config = dict(
    hidden_size=256,
    norm='rmsnorm',
    norm_place='pre',
    positions='rope',
    rope_fraction=0.5,
    attn_scale=0.148,
    extras=['some layers without attention', 'local attention windows', 'shifted keys', 'gated attention', 'value embeddings', 'hashed n-gram embeddings', 'an embedding shortcut', 'skips across layers', 'capped logits'],
    init_std_o=0.00786,
    init_std_up=0.0385,
    init_std_down=0.00393,
    learning_rate=0.0154,
    lr_head=0.00522,
    schedule='wsd',
    max_seq_len=4096,
    train_tokens=176300000,
)
Each number is 128 + 32 x the weight over the matrix's rms, rounded and kept within 0 to 255. Layers, rows and columns count from 0. Numbers have three digits each.

# layer 2 attention value, 256x256, rms 0.144, rows 86-128, columns 64-127
150087154101137202108062125137113121146103097113096096105108097094119097153120140116091133156101158065137102102183147099111148161101132157111185084153158092141075097110207158168147119118140107
108120138110096137152160110152124165108114066146095145105102109149155151106155147153183091148072133164173118097115067097212160103125081120099074122112130139147174157162145142120159089156093154
134127118117134178117156073157170139137068095136127113074160088097115118121110128117147204071125155086157139159106117107093147118147091113119132121143113204115121122142146170148155139080157129
128156138180152083122131117190145121121140132100082164102123136144095162083188119084159159150157140134124114119111115137113105117113138128101121113148117147086092098177100125145129071111102118
152114174107117138142140146085110112177096142128100080122167089130113123123079149088175135150116149149147114126141123115110127094169199123127136132140117104109152118104167153168105142131143175
120108133090119117136156139158116089173134108103094112047131150122143120142132145150032104105096149147097194157096173176125091140098152149103089120142170062080102085139123103103135183081142203
140087095148118142128121158129119131132103159149099158131134132093102156189097170143133138153085130151089194112150094100106080127135144118099183118163125161101122103076145135073121062076125113
070136107160173145203112066136129137057117149109113074120142170111120142164148174131152122149115144124175084125091111130127161179166118123189116114196123097106143140131144100142171068133148121
082129139114178117133136143162162091084141164174134119124158125134121083116118064158115123121139064121152143127095162137091108073153168136132107168083159118137164104133158143159157099142138077
097166104092131139192179172174169074123149162083114056058188154131070101161076134168079090110098106124161167122109100117106118134120104078090168097061132135125170175097115179164139088174169148
183106150129135085160104104090098059083112087141089111117181144146091121162131183211118105122143188180143129147117112160133109144107167089155196164076118130116164116164148167098116082120104124
119123136176129130070113108100124126131118120128167112074142118103139106122119179120116122156138145152121158152109117086102093139124144119130127182125124149159125104118114128121057145153136142
086102108154140088133077133080118114148120133117155080105096172129113134162107107124164171162103123123082150125103166082100147132088167148152166140118141157113123183140119120164127132130151124
087167123111069173125116071161083102064067062101102108130178113168098110136157101153117140128107141140174139183172076094159143118127091120103141183153164073175080095118123181094112105155135103
138146183115123167085142176111176133162126133106148169108140108099120126083140132128162107138158148118150144149160114130100100148075117082108146147097116103144083121112109131101064103139139142
134149118156134100130109168115129191121144085100138120166137078134142105126086147180178162096079112184159127139089116120150142160126157167145093106190086102138090111102128142107132162133158152
146118178083162167132090115130179121132105113128132123127107159134084095128139154129178114187102088127124122143129124126116115140120124088120125106064135112185111154109081104121140139151136159
144129144153082136077076176167120154128185126093183141117112156150130165126151134118177164152150120183116148143128117125130123185082147143118130153134097091135126144111112146098113093154061107
149132165146134112092083154059147098116076163139162109075057149147168180121104187167119107089079151124126154107108106142112153144096159107107108205113074138140099155041141061118070149129127096
169201084176143103149156126127127125048129135120145167110144161119097095131078148125211127110215139135113175103077136166156157128135165172127109155167072149105145122118123120184186129137098077
109127104101196080103047124050087253154173099160098186127150149127138153128177131155082088112106117135108094079122100107141163160102112131152133128076152118109091150139154130098161136138132126
137124131123126082115103092096136140151105098123126068177137109119163160134122079151156130100128126102154120136113099158133144168142118137168127174134124137078111141137116134161200167094157167
150083127165126127123140139139181097120199122098138139107120135152147131125143088099111126140122119134148153115152161076121104119203148116093163095085094118140165120110113108134146125096120104
110094090195086145124161189096132121107149104099105121138093166106184090120112161099140172095126093136106080088115107067113128128067125139157144132151157130089072152081178082169153180202118079
148084103142151180182141194102155169140129150142103148146147092122100099132154137148129104160103115141104171137133147199160109104148147093111120071121121145090122182149131153085121152150096134
109112158022099086127108112105129141135136071147128185204107163165115150096110134110113100104136126122134156098148103122151148069107166164157070074122087115125134158112114167094141177166200109
112177080107069106151048132085041159126100143206140128113118158077097110084096089191106081143148133114159146104073107179130205128155144168153144163150122154135140124073127105142131147156146080
177181108176092125117127069180145114074133146107120106204093187148098160142155042132221199109106091118137150152140130161146132117193099128144184130113124123105163129129101080147187136144119096
163153137125113132096100124104135117118113130114103090097103133128149190167154082139101120106073153123127148132134164130150102099082116130114166121095127134113169096144149125136127135098140164
125115135189152070112138116168186166127165089063080105201084116087113149143140187132122131134189112196078037152137151160158183077114160088173088094099114129120113169170108156122080144128138061
097165131163069146115097157144179112116179172140140167124107141138129136137168133124130140051044099135170144128099151123111125116130054124126112130112100147154153069102095110172108077110175187
115190109113153086161111075067173150131197127149103151127110114148159141095103132119121072123132148130092102101149109093109203132106095127121128115172141135149155138153085158132076108131080066
144109083099117152134138134100115116156107144121131141125139161144093157107149093106095116061124165070192114130144150117144180131182076092109100082136086169135126202146173131127126085130175115
137135153093168162122162110141179160102187146080129167148132153192136147158165129136141116079139130066122096144146147104098078123175119139118177106131144145123097119126133119107132113121126187
043145115112127125156151197114089091075184147151126118142130138087129108149203124140062131107119134171110150162082164084091063127150148126129156082176097157142144100094172104143111147143155132
152174099146117171075140115110081164150093178180165188132171101149191125099125104069109081120110101052159151140147107141103124153128125116138169152133195163139161079105149134146147129168124056
134122154103141159160103153167177131144171126109162157103132133158132080124129128036129175136157131128125160136143069144167112121056117110130122098114154141150080135140131128066108142181074125
121161140119152155125107136142103170142109132134127104121186208148092087130125136145128104126142120167103079129145096102130137074172141188100108126144131125065166125115120143187155137099133166
142128113173105084171103098122118083131159150123130166137118101143105100150129135104143164103092161095142124127066185112114132137143159153154144090143136150178131077111151132128140131126156139
130107156100061093074121095138157089105110116101132113154150145057152162161080113133142170097105122073127112138150116171147141144127151124103085122177082124146091107143180117138127147150134154
144117156112103117119121133073150166158142179140111142123108137108191165165193106122113127107096097111110144122096110085089096162137063128117126130130087103186143110077133107143140218148125165
115114137094189160111115161160100162154110123083133125116136144119116076106111090078128139185124151101116115123135147071075093125129172158069100127116129139129134130130108133102149112128159161
112164141083126154135120115113144119128195083114095142160100136115114105128129091145106127105125128122115123146114091114123148099129092145158128126119163131114120142193124108092135158133144143
# layer 2 attention output (transposed), 256x256, rms 0.132, rows 86-128, columns 64-127
135082116134179074123133146136099130137132145138100175112122143106085155103120154175132143101157129145087135142123087105095114161158083108104159146157077076144126081142077100102182110123123091
129188141119155152111117125089140144178105154109112140148148169147079148117131125102112100115176148143167122192073183147117132142075160125115135068187150117128141131148103118108115098101080125
122134113110128157154109154077075079103122111092131110169176163165115115149137132179094107173166135120164112096183140142150151122122119153142188080102168143124128162106135111118114112130110184
093115133135115138167145136127115089116140146131133085150140092121144168116110151092102205156125089113143159122146079100141121111141129174127149135137094144167173214095138141100106144124106072
144085145146118089145097104137107145092136174104174121135155155113123133113102131108125164128119122119036132210125120130163097161099116164135145099131158107120094109136107105138132118170115081
120070169127099137159139082145113133135143191124042118142167105131100142168114207127149080208153109139067158102145116160143134150137092140116107082136146104206182150108157153149102152153146099
179111167120175149147108152167134178137135125144145121147118184188152145110107136113189106121091136122191156131106218169114124108136059136145134149133118177131128125097113088086109141165158181
200170132131126090104127128089095096131106132048187183184107141135179144125096129081098178082171120129120132118200133149150100127113098167071139127124175129148095124142062129129132142154131173
159091151142092172163157109087086151140094107205150115179111162145104144086120175148144147131117168144119115141144114114076125170175114119078106149175071125107082146162137095091130150102107186
150138131135114135109116120040120108156162152134135139104180071191140154134147152153195115175149141135132111124166124171087132126102131155125143124175182168135114093150118055095150066170120145
107142090090134162107182131118171054146166086105141114168161156134133164131160112113076169220111118125113028079130063159109170134087150165099144122092151123044100156149109122132118100071176108
086142152083136118177105165084121156121166109071132114145138106102080151076115091115110165074146132137092078099150149131157152131088063147170158113096191135100124162121136148156134104145117107
136145182162144127152089118125106146089120078118024136135145147075139140107173080155125142116151114119120119143129064117141156113177175157168099145130103145130119140140109152103129123112140148
149107142173133131165153101171156164188132104085184132095119111128195138136121104140133068106112170149157104125130107161204224129219116125146119165119169107050108112093209172060168156175174074
100152083148160080139095131129097108112134116141089112064094125188168147088113171133108098166104108067126102114084161133160126150163196173113135130132104137149126094173126117092133160091142103
120188168113087129150127109164140109143102131203132145133110124130126164154103093091098070114138146135127122164134144110177103102148112111121116160121131119116140147099097121156159118110120125
169150170150165135153123140102177130163172135111156139101170173107124137117129122114134098139151155146146146175127127153163173159135115147147124144122111138092119110094131163098080097117143130
109143167095162153138127114165151126067132100095121059085077174092072080135092115124112156101155107143138145091112146046083089133177146086107118112118113119122161128123149137188125182082135124
089196140193124066091108143113155130128179183121160141109144135119097141134113125135144090193178121126085113117120099145158130153161096112123139121140171159102169112128137118140145145140127146
104177191143066118111068112158054121156146163120128089160148146106167149109176101120082134156109101136106145103141127150097102138121158083137135177111195190167084162162120096163107125101174157
142127189186101104175139147191111103155125153106148086121113127093137058162087162145162039225130091158178129153123124066142134137124154139130147134129122152179139058077110155142114104107081061
207118088124134151151068155102049141157139116138088093123134119085090090111115125106096133107133140136114102149138115114158096140106157093062128095115103084116133109162124170187136132117053106
095099131134135130144138088097100156109094072193051091145153177116146144123064086132136131103067114129106115188141074167128114123073053146134155075111112163136105141154131168106116123170146127
113131120059089100093116114179124159139145119142112122120137146111176133133116114111124106182168133126133183143154137163128147154074131127201100159064125163131129130117108141140160157142121174
108096162100088127157165065104131100058115127202121087166134164126160165106157092156085093134091143112116076129146174109128112181132167148116122123144094136156178117142126134135174132116129121
141176108127143153158081141146124159183095103163126074132082155098042134182183086090129140066129146143165122135166178101104168173083140133121029083132123140166093134171124160137135180119112208
125146157218162136144191122164175163109187213051150140119135165139141132209111086114084107133073175126197132102162169097134157164100129091093108105169120138069142075113153114133184142156100152
138078078140157107084136129132152116137079159180098130039149125138191188150151146099117120079126169193156103090102129093091138123102150107131100081102169191129129123145170115156118084190112157
127096163132147160105114189168129070100138082152132123161130121126107081129146131095107151121174149151153112121163085103067130079117104142112126128150107197093100167110163146115140119122148113
109170173113171129110120166032077115154106141149142139118104159141115164139110100179144139103104110119192180128118131062142108099149138141119205140095170093097170131092094086151167161133131102
117167130088154136107182130146098141130069119116129127166095134143055142126156116115081150150128130187106164174112153146112126116110132088139129124084190157156074185155112126152145106133092159
120166202169113160097168148063120070146076148177162169200163121137144107123070106112096088074103120068152116184113141137195056169098115146147058148106170125122118098121115081144156109090153161
165170128142162097119125113139147194125156118118157144151087113119109106150120151127132151097108149120118144122083155141118184086117145154109119085128099163152087123069082097121156129105160148
130118115182096080129086103097135147171077091108100130115130171126149142082143135096130165150150120137123146129125155186109165096172137123151137135128162127133158133087122072085112123142169120
152138147136104124179075105155146183167084106102110153174137118124144087103065114051126087144141117106134143143150126140114119113144135121100137091115135084134119115165104134162144097132066106
132077159134162108102133161104127103175171136087140138100141135104063111122143088121161100153110199110116149161114178127154139113145136068109107106155096160139100158134156141135127094101110143
129133115159115102171077165083086132148141108136162074108128137112101101169083139086151111127148069152139130088139134135074167141123171076151085131107106086138127146101111113116079148071130129
139091131198134127096109128137147165202119144154105125151138086119167095101086130142122148199128129096150121118136087088182104128079104172184141127150113148100127150126159091139124182166102093
138129105144098127119113134127137109119095131109108136088137111121130120145120171118103081167163107123081131166206059179130139157123125112148138118086168130115074106108151137170126187234100160
121106164147121179160135104175116115141072104122160162135150123187090142103139139203113137127186180126098142135116145077097104118091127128103189090116164091153146103078143134068161109142118108
089113122147134138130015122113116102166124132141136140131119134152104054135132099171079070105197097124126122112112117131131100098169195133169094129129166144093127171152089097057093052087119140
133131100115132076153097121088080137100114100156149119117107159110132146151122084090132161109110138165155152090148092139146125150133106160162118171142137125139138148128220095150104124126128124
217149092218126115168088139136140194121134122174156126098167076134138194130119206109152115127156096125095133079182100126160205183126135149169075147137196163131151129094143091131144140092097123
# layer 2 attention query, 256x256, rms 0.121, rows 128-191, columns 64-127
155170116111148114162138124130139109130142123099118141145095116170157097138149078171123131124120121136136131121169097114104090102139131074172102110140134148098110095132082109123141076138159130
180182173148144155139082085137095100115103132162184110123074137108131077129125108183159147125126042156154098101146085131072098189110135133103131132193141199105181145140148126146123130089129072
073133149120046065131173115134184120129101141068069091136123168118106215153159089113122155157108188099088172137117140130184141094089084137167155118132134137162089171118146149140144166165119140
123074135122136150102114179138190091088151181137168114108156117165149188161152128108107126095122163123159194126121119120155134073135126122109208140119115137142103150121111109097147138134148127
119133140092171100149153115163219176134068103118113105129147150102089117106139177055165167170137121172153067129155124116118135139077123102153091178132115151122159123095101172098165156112143117
174144121120172089146110103116160111129109093135144215118083168111161094121104136086114142139150162136192082096140126153107139089151087082150075094110173123193084068122117156128139145119112102
122155114114129133134123114145231120099144119115153135169084140083116156134135120124158134195180194173056094167132108116129075168100128076118128165145094114119193182086070132154124128100114143
089071136130127148155107149129109067095116167093156106122112159224172131129129089141129070149098143166105091042137142197147120115149129095147158118167112131101052123157153129118096122147127119
133141125088161103136098075134166127091148109154093149136146109074125108134125199128113130069141159147164142124112173173141145146159127143151084218141215142162163159147152170142179142104135135
115134077122142151094130132145038079099102106137135137189095121153104114145126172112133140163076151116141196139179177136145181189165177102130111161118113145130068071097194072128184188144107131
131109141161151127127117097156126075090088143136148138177147119110144125119143163155189156175174147173137162093141126136118067113121128187154073146061119108128123176085133133062118164131179115
107131163146082133109138120104096112192113120098060098170124161113128151116118140127113157103172104069174096164096123137153134094058121166139104156138097136126117115152156114113089130173110149
105163120168119156088119145158188157098124182091072125164161178064141124151097099103121125156135092130097107182138157103196103129085121129126125145078158175144133080089133123086099145139088182
118175077146084075143066083074134135155185112131157126123086103138092169146126145133149170171155107139200129096093166087099117138088114157124078161167169173150076125117064115131111169110099117
151129168138155205141137106125166134075122107166100154150114173132162144149113138096118181173162099117203138106144172088178115140138072100127089154093141097094186154169114129139149119096090184
153109142145159131103116148173132109142175193159112106152161106103124136087124216096120143070147113167089130138135092165147087154121116131161089104121180189108121153142117116138059145111125107
169140141152103129105101129115145154146151103143154148109238136069117120177140095119123135149120167174134123118124130147088073106156118100171115117130043097148174159141106127144100149155116122
105151163117099127094089159156128102147115053143201115154154150152144158103176129126148156129140167122127131125143140084123120169135142100177092154159128152135108108126114144185082135083077162
126084087145125140199145161156131128123188196117107155089091147131106151127179124132153097096097164123123163135108097092121116127085141115084160109099088145146054087095074193084178100155145125
126078141161148188106142109120121077141098117156139152112083108183141051095104204109082107115076145162131104121141085086156163125228091115112109098106141133145169077137104104046129089094154124
145122125092055104125214192100136146194150121124144126088144100146150129081169113120121058133076103147105130118129146114117175138122132073092117136134139107104083158115172143152096133114136108
139126051141089103099185045157147082153152158041134157152155138089103104144178173109171197148116190192063082180149077179076120131080152112123119140088095142191219169156126170111097077089146127
134125147171075125148166133130192175141111159081156101120100153144113121112095097145138105081062147116160163126133195109081180115143124102141087117158149141145174215135151126125158112085086126
131133147124158103090171110127110127131077115126188072134115095098132064128109118110111091160136148124133159106158177150152084126171053107101104075094150067126119133094157113117173119091137156
142099189101158136097130138120117126154086163139105112105096057160157168134110151097113103140157104125104095162104093114145171113130083142114187064145125172127097086161143128114127078152128137
150092106131135132158148140123158074114046086085145073110160165087138122119170150087073195153183190085162116073161161082090132115183165128152126073104091119130142143113098189108137166124140105
115126059052122125133117132199148113090137104070138142139152052125074121058093160148121176096120118120163077154115104143093121129154123148097126195192142108119180137167195125143208105085141091
167112145101060124156156124178132165122100102170128114105079190126092088141139181212140125129064152160156189142094127060120121161092124109136159095131113123141042157172157062173217122125068098
153101124098182133135128085055047086153122133102152113192147156088072170138132124163165117116126106149162125070156106142103079163149168145136138202103121145140162111122043117114159113109118133
125139191168150078147077140118126136174118155129106154145167162137117136164146154142118133153164141149086091168091148131120102195075133143116111152084152152219135205136127125139110124143108080
184152127156169168139111186130145143163157155060165162117106121141150102125080161143133056100142122135100185104143179094108092085124112118087156170115144105110184133133101113053113149067097164
114156134142164132092121155107144046122114118151069138126097112188162151050092121083065181187152178112158111157178150114122117104103146166161141124150123156084130166118111166091111148123117127
130162125159165151143186087131130107154117123134149114111111116119070174093160066146134190132132120088123122126084075084127098122085112106160146172091116143119143132148089163133165079056125150
119118122147154130103124128159140150141131106180106113120179138097131102137066116148087139166052115104130103148125160135166120194046132183148097079151177153144164120146127113131138072044117138
124146118109155124076099147195123168065119161123150110090094139148123162153110146179191154152129132096149161153144186136165106112081090079114155098082162177154156103077091126150058120107164169
105108123080178154126134119110096111158129103151122146116136116180092101085128115108132106101136082139159130153121160093167162052116108143137133113173161179117131121091184147176121210135142151
141194148088119192178163077151162132131139130090162134117124175084128093142159117183038176087126115166152164182155095119107161147146138126199145082121058120171176152152197107187143126155134093
159105156090163119124132064119159087133128138171095125153081142146104164143078111060097129156104183102170193132097084083180108184115089123145176140112117171122095164110163100150125091130105158
156119156097071104114055052129109131177142124124169159123112046159125146120102111111149120137114134132181156106096157126158116156129137106036095082142122144096095103139160141140103156130129110
127106075123182088087168122151153143083152168061130112129143043091187153125107155150121140100130091168147128129159081186072203123118085138118107162081074105126200117117134108163153051086094169
092123086106118144096069103136148123163070072114187091140134165094159106147139123150109075110067110099156192163110107160148112099123136121170137108130108071125100103146181142132150164156109153
161142155104104166096098162130123101063172147104095029128134130083104150144129099148123128144155108105131130088157108097126129102130110147094170094131104194099097129148099063116141127152081134
120205065093202139165090099147117083140111085114103123089132122186096113118136095212143109155143146100130150107110148139140131091135095105133130158136121129080090150149161162153087113109150167
143121124149127173161181142086126176130177154138169152072081167079132114125160119171103148047111165111128108138112074064104114159102083099091145194109142136155146085130127098104100123082117125
136107178098100126203114072159112100130146110077179122106115121118101110135082129071086180135131154165117113146120145064121159101129117094125137145063078165119116096145108130072168155152107158
141143069103134063112172161104105132114096092168098150066094136111098136102167069118061078130156049135185087085134095081115187075100149116111161124129114118061110086183181097127159100077134144
098091131101162090148196132160128142126125170114102118057094172133125152147112161125112085096132127120140152137119158117168116124107118093140150088135102111110107117088090151083119111086153124
118080092172085085165182074146106164144197116108103143154048082191096104108118143139123124088098168115095109131102101151139130149170106194138131108086155127166141107145131148092061159165171098
133150139163119101182144148107075175111126139135071091118112093113097157173130121140082135104100117183123087107162141145162109143106088134114135138057119158140150143157177119112133058148147138
141157124142140145090206129127086125112107139152144131141198149101133096138049202112096091081145090085141117139082140199068118048176139125146094044098123088183167154107171157151098102166130117
211134107180105175119147134185123165183163121226138182172119120166091092109159114140168085126064128173161090131162108162132159145152099125138176112184128121127097171150186125116135085118109154
130170145110110087129142105179134137130125137082163183119132171084124196169139152141134137152136120116167094110139122094140031143087118076101108098127146149093065142126077129066142116125130144
081129090131069108132071143151134086173131139163171106189134208101091100135141145172099152107121085115210147104117159123126139090144161142121140109123145066082108160132143155137209082088136164
117158174141133113153138111087140119129150159095132159176089079060103165193121086138146150166134125168129124184126122108104128114163120132172124122141103142148160129104105176116219149133142115
159198132130069122105152115163124188100160165127121133171117131080132079128183127101189161121159185090143121143081166084098140148127091077095224155107125119144145101160144111115121176164135177
089156110131141150154138079107102053143121078104136102105132098132114151134135140131102093109138122159099144092132076141114082180099135097149138122086126121138139116133127145119145110093105114
135146150068164139103103100085118086138126089142122140122116132118160095155129145170095123148077144157081155190119099107100043184077118134084130104101129105111113112124117109105096128122091177
154109160145129160166091160153120127229127165078099128142115141115155166121100171200162085148138207108136145170194137095144156124162121146166122094086122151114119120116119133074156155116127142
127140159138166199123119127190116103104131115157168152138105086166101105158154163077093133137060121157121148163101133107100108150136198082064090163174126103138085066124133072111101121088114122
165100114152144152101114131175121073139134141072125118175130094150148170117099211171137135141186161165138167154193171113113113134103104098147120170167123208101128173114102079155128135139176125
103094112156103161094132129124195137123162110111179152121130104097103140089148192118191140113161146126135115149117144121121155100101123188155182123104079169139122151116123138100141102184138144
135071096146124117065111141109175117081164145098086121194090157105208182146163100152133116172191215129098106126096094097064120168053128100144128140128118141097154172122118124132142143147132126
123143155107126070144165184100131161123070130081125126116136165169132122107089140118129136116155099109132128120153099118177097131104139117124182123125175081173104140150128119119154068149164145
149122080163144123137105154193090159216167123119132114109107121119117136076107131193134116145056094095132140176139125127125124066104192124130129075148117140109174148127118140116147133136148102
# layer 2 attention key, 256x256, rms 0.125, rows 128-191, columns 64-127
170093083125134133124149150171140119107157130083128120151147163121123100086124188125165081136144167152114153129152209160132147082110127098086142166117106100153112115130124116099127137118155100
148148114127145137101105169133125150102139128116110133111114114174113124144141114140133084089115150206139129126119197107132174149126148111128148101093161130120132101111138075098168159127114130
135112133107100164103111139154145154130126127134191090133107133107161105110155129120112128091220117128177143102125109179149100108118103108185108150113115117124137105124159141132085135089177139
114164084158195091106128213106116116150083115125092148160170181127101127133111078154107169132171150145135171162111123142187139106122043179152125127151124114069127104144128128137130106101078086
142168184110103186116092074152137124167106093118148124136172134098099076118149142100160113137193120104114110135088086106124077111114172085155095147122107146115160138122145164127069097166166133
119172124133111199115199124121116071118114094157125110102154121123179094183093154128092100102102103095136130197127147061188103130079138149074137114130111173064167178138111145133071090145164170
109130181143110140095112063169118126137131115127152146119127150086094121138132116110150136112116142156128121146103068175168144164120143124171151095084090086154143128122090112101081131149173136
097081037122114141200142108086117179121178115137125128099116146148132177109119124126140078127057097132116150128151139107147077143145125141141088096164120130052062103122107119136174139193127174
186129125112104132099065114133153187135120152131140093126141128094107105161171101125095126130185138135123094084118105151127167176072110120137136113080119121076134166140108121132072087097138093
088160054118132104124137183145084111082156114096122080108110054156123161169100087152156055153111149176121086141137121154163122122171037141138155086132171109139118099104145087140146163106117126
086116148128139087065107116114140155084073178049141056084113086095094139152145116154147071096142150089136059163116187051099113161092139122104098137077148028198079188133151046086188157087141147
147140102143177158054103082157135119169132110111210114187171127163197097144181114104125138181085133030151158135163147137107107144089138062155119147114119081080163121163157152103125144119122109
099170088105147081097092170169150163073182116080133135125111133127190141162095163088138103165150140128156137135148103149157166087037127091129089158123114073138121093119139195111085137148170152
168121165166162120158135162126099118102120177172133137157153177140164128119151157146150150140161142149136094111187152080143163145098110142146110122142189114141129133111183069138217142101179118
173167060085123088112126124117139098081097123136067119156099129114201183123116134085170108141093189166106109133139134144147118128173095075163140141130116115139132125166124175190132095102160152
138118193149103091128152140142151162086168099118176102124091079177125139105067080171106129161080121185124138138079124109092142051157153112085141110103154060184175053135165107107149118147110156
109124120127191112146103140128136151166100115143134101130117156166146151161120161148108107207130094123072142115097122138140146145093147118120125094156178179115103153132104162147114086132131096
153103121122107176086122107147112094144175173081102115092104150081124118110150076124127148130154109110106122108135116131134153111094112178146133123137139121099111099155145100147080093129150110
110114092104094108141108191185146100162101098110169127167140144166143141084120138136095166150099165107144139113161173095181156130152077125151116149141130182074179148126136094191133174122078093
114109176092209115166147141130140140135146151098089068106129074131120152169084092134141140145115128098150165109117143115121170133162148126083123110169042131137122134130128108128119144100056110
160129164100143087133095134095116138118171119152089118132129155156146147137149093092117180120104143120101059147109159127084149132180116137149104135156241112198117121165084090162180182160097126
113140137147113123145161081142168123093217168130119161113108128090101116151149119141152178104179137121122132137124089116107098141146123090153106177140156064145157128057158137137046159205163118
195163084176049087129085061186135121140111102097164127126183082090120103094149191115151115125133104150190090094149105112103142098063105062157101092105173124119184178066142120123099099145153109
129162195152122136058125079140154148140111098129177128157114128143105105117125147133168110079052134096161091122164146098121155137121130152140149155090120129152154155108090087118012104133155107
083106041090159122151099149031122122136145156128078125150085145144143180153166166099134131100079076092107141096081148145122081107192074121115126103163125134109126088166137130078182155142100133
086176114127075166136084105177151067078109073118174116118149127107132179104110182095133070089113160108109151174145127137104069126110184117155135139142076143150117149134126041121045143112156115
129149192102178143100106089077147103093104085098160129094158109088104097097084139132117138113154117170116070103076125216104133195057128132211160092151165085204130084142160141145124174098171155
117116147169076078148120162140131099138127121135082129167107153137143103159150135135094146171159096163160116108116182183147137103142132101147166108110176084169133115154164138134096105121110084
100116150123171130151168111109154123122129146151120126114138099108064138137110110182113135137113165175100177155167081099110073107174063142098122142177169103142130113103071158112140183068114215
168121118124102075129130120164153105180190093195111168103063132133115109125144127137111124170127170159103072167060122100158130105155105123109113121147112098176114138140125123128162143098160123
070135105126137096095139168147099063131127132176097140149146127185111103162112066164107106097120118111128151144079148141159120170127102112136052117125129116107078132109121100133133118173160138
168097135198105153139145110177144087135147133106128123123180158147193152185101079150080162102157169074158119124166116129116093126137145143110104167152194086166126086081137132116099115065134138
137150120183145161096164136157147142142135149137139131166122130087128129092099146181179149048144124076134122141196129146163083183101149187115156103108171146145133150191094106101098118095132156
113147093195176132143112123151092160065161120150130136144130076192161120168154124131132195120076169153135100157088136163199087156138061103090169134141177126143122114134166071089120088086160139
095134116127146098108127132152156116101126124098164161137087103176152122085090132116155090117093142134161144142150100104120129135084212157153133107180079141096150112158133099092154130108193131
143165191130209120126094086105152109131117113109161128101093195171123147113117086142155159125135141182077098152103163136124127116137119102121165141150169121121147112182142095126123125079122124
109151140081101109185156102129110098091137152097118121169138159124180086178119129099117177164083160175156090151117141107104197069124068098136155113139111124162161070153173099216138122139096129
124132122121097092098174123167127144159082124098089098172127145124203179100106107165124118179142169145155133142086142140195134056110137063142133139127126121138144110136140146144120114109145095
089068158144147119141123125069143101141112143109068099115170101133156158126134135109144141102119130152155102100129112110108173087096119152090099150194162131152062103135141120165191158151149101
092123114109114112123085173130165108137075126112172101130128117108161058106083155097086134171145105146073105119047079133159122190156116115192167109108063123160196074145190076173102162167110117
107134089073122163090112166090133135107164124093138116142145162128070100084086108126111145159162092095152094074103165145106138086129150091138097080104170128129139118104158067153090130099130120
061135132158179134126133121089078128093099173129190120108106133137162070154109103168155149130129147161125130124114071097088195116109147181173119165152167127150208101125096106166159150155088116
085157126107192156122129123072146094080152143098135111113072125140137160116128126134123138133061042105191147146128099166145152113126121136125111139111162180146126112123117099084093106102173146
150144048116175148138159163142136129108152149100090105135140118086164162095133165073109164099133166109100199137169126118143121143140098086083138134140094145208162143141117124173087144116137159
111160179147070152162137133074113133128134143121080139159106102130104126117182135103092147151149141159097159111104125074088109097145141114176092116135155109219166135128157165142176084108101148
131089134140140111118212189050106139181112159171098128142155140127177138104098126168086119116145099138097173144126134119118115111141093105170155118149137168154144102130145110129118106076098082
090142088109153155095136130124093113124120145086099072154079154103202119112084151117131141105126094144119171104129139136087108171089175119148133155115132107120091136148104125130090204153135076
105130209133118168068096123216127133134167168079150076120107122113110177091172142101177086169111109117130120164172156107128127130106112144125099167238201138092151099121133118107160106177151149
134094136158145125163146180148130132200114148158090116086141100128180151184099118115100174144100103111152106094117138099120090078149101160141107104136115118109104106126149102143175077103121071
128124137140109212133176140152177149120154182114162133135137148083176101125127097135062048095140143128096162140123201117124060117137136139127126109118104101133137156147104094119070093120138126
148105149203163128099129141138128131177147152130095140134130127101150073162137132135099158100175131149132135144166111059165123098128149163147107181165158199179144156085128110115074067133144120
162150117135122089126112098110159147158116083153177117183136147145090146092150202107169151092140150145164146170126196119186115125122191128085096034108141121094158164117135186165128185079121178
118134138142167168113147177112134080127103105156124127145136127154072096082130141110117107112147077102087082130128103157142103123136134127164107216040186152202108164130104163173072162144154163
167123134148162128172087112135095109134157058165081143113140091132179149162130111109107127159124123134088113075090115181135161150114080121208146199148147074162097166179187090095138131110162123
062154113147065133134108141115153124135105113195146160169124123187126132153106105069094116148170185184109154109194157170106147165154161126144140058097154126182167125146174121152109110168123170
091161075141139172165167100150145074195123189137111150118170095125086173168114160153067098102167149147156103113118159169171080121151109151123091143136089167099102103109118141118083062098097129
098125093096166129066174145086115105134152117088117103073108150112128110164128135191109182109158145151157133174150138123121129093186109166100152123127171108182138120132134129157179160066159126
100091126156127091160094096149123097131120106176137143118099060132134090096118098062159165131078115140184136107069142093115150151112053077181132166086164092135167102134145088171200157130103118
162148087091100135125117130091116161144076117136070124179149078134098124103156096123126085084220127197115123148121078036141111098076144086117067143159080132145110155088067091117128150092140155
155100151130142091174112152162116144087095095119184110155148143155167142105106116099120145077158148147098124148105157142116109143161160105095100123136143143114149138169197122158075118101118109
116158134125130099094105067141100137147152116077124157161078132095123163090123097151094085115106156145147122124044171084113119134147091120186092124146145107116119133101131174126157074129122198
089153119133126086138144137227085114066170131140154147130120181127116164095122175142113113117200114135045151084135160091114169123154172058144168196074124148070111184177178143062081133188087138
140091198134100128109145082127128151117125125168153113156098154131095151129146119094120154121112126134159077095133135156133144147081135058127124123111144112187096091121093107144113144112106114
076118146138124153120132104167061112130127117149145148133071089152084094097127177088126130095078105156182175102144133131117138149116090138105094139099125113113199108112150131171154123162122098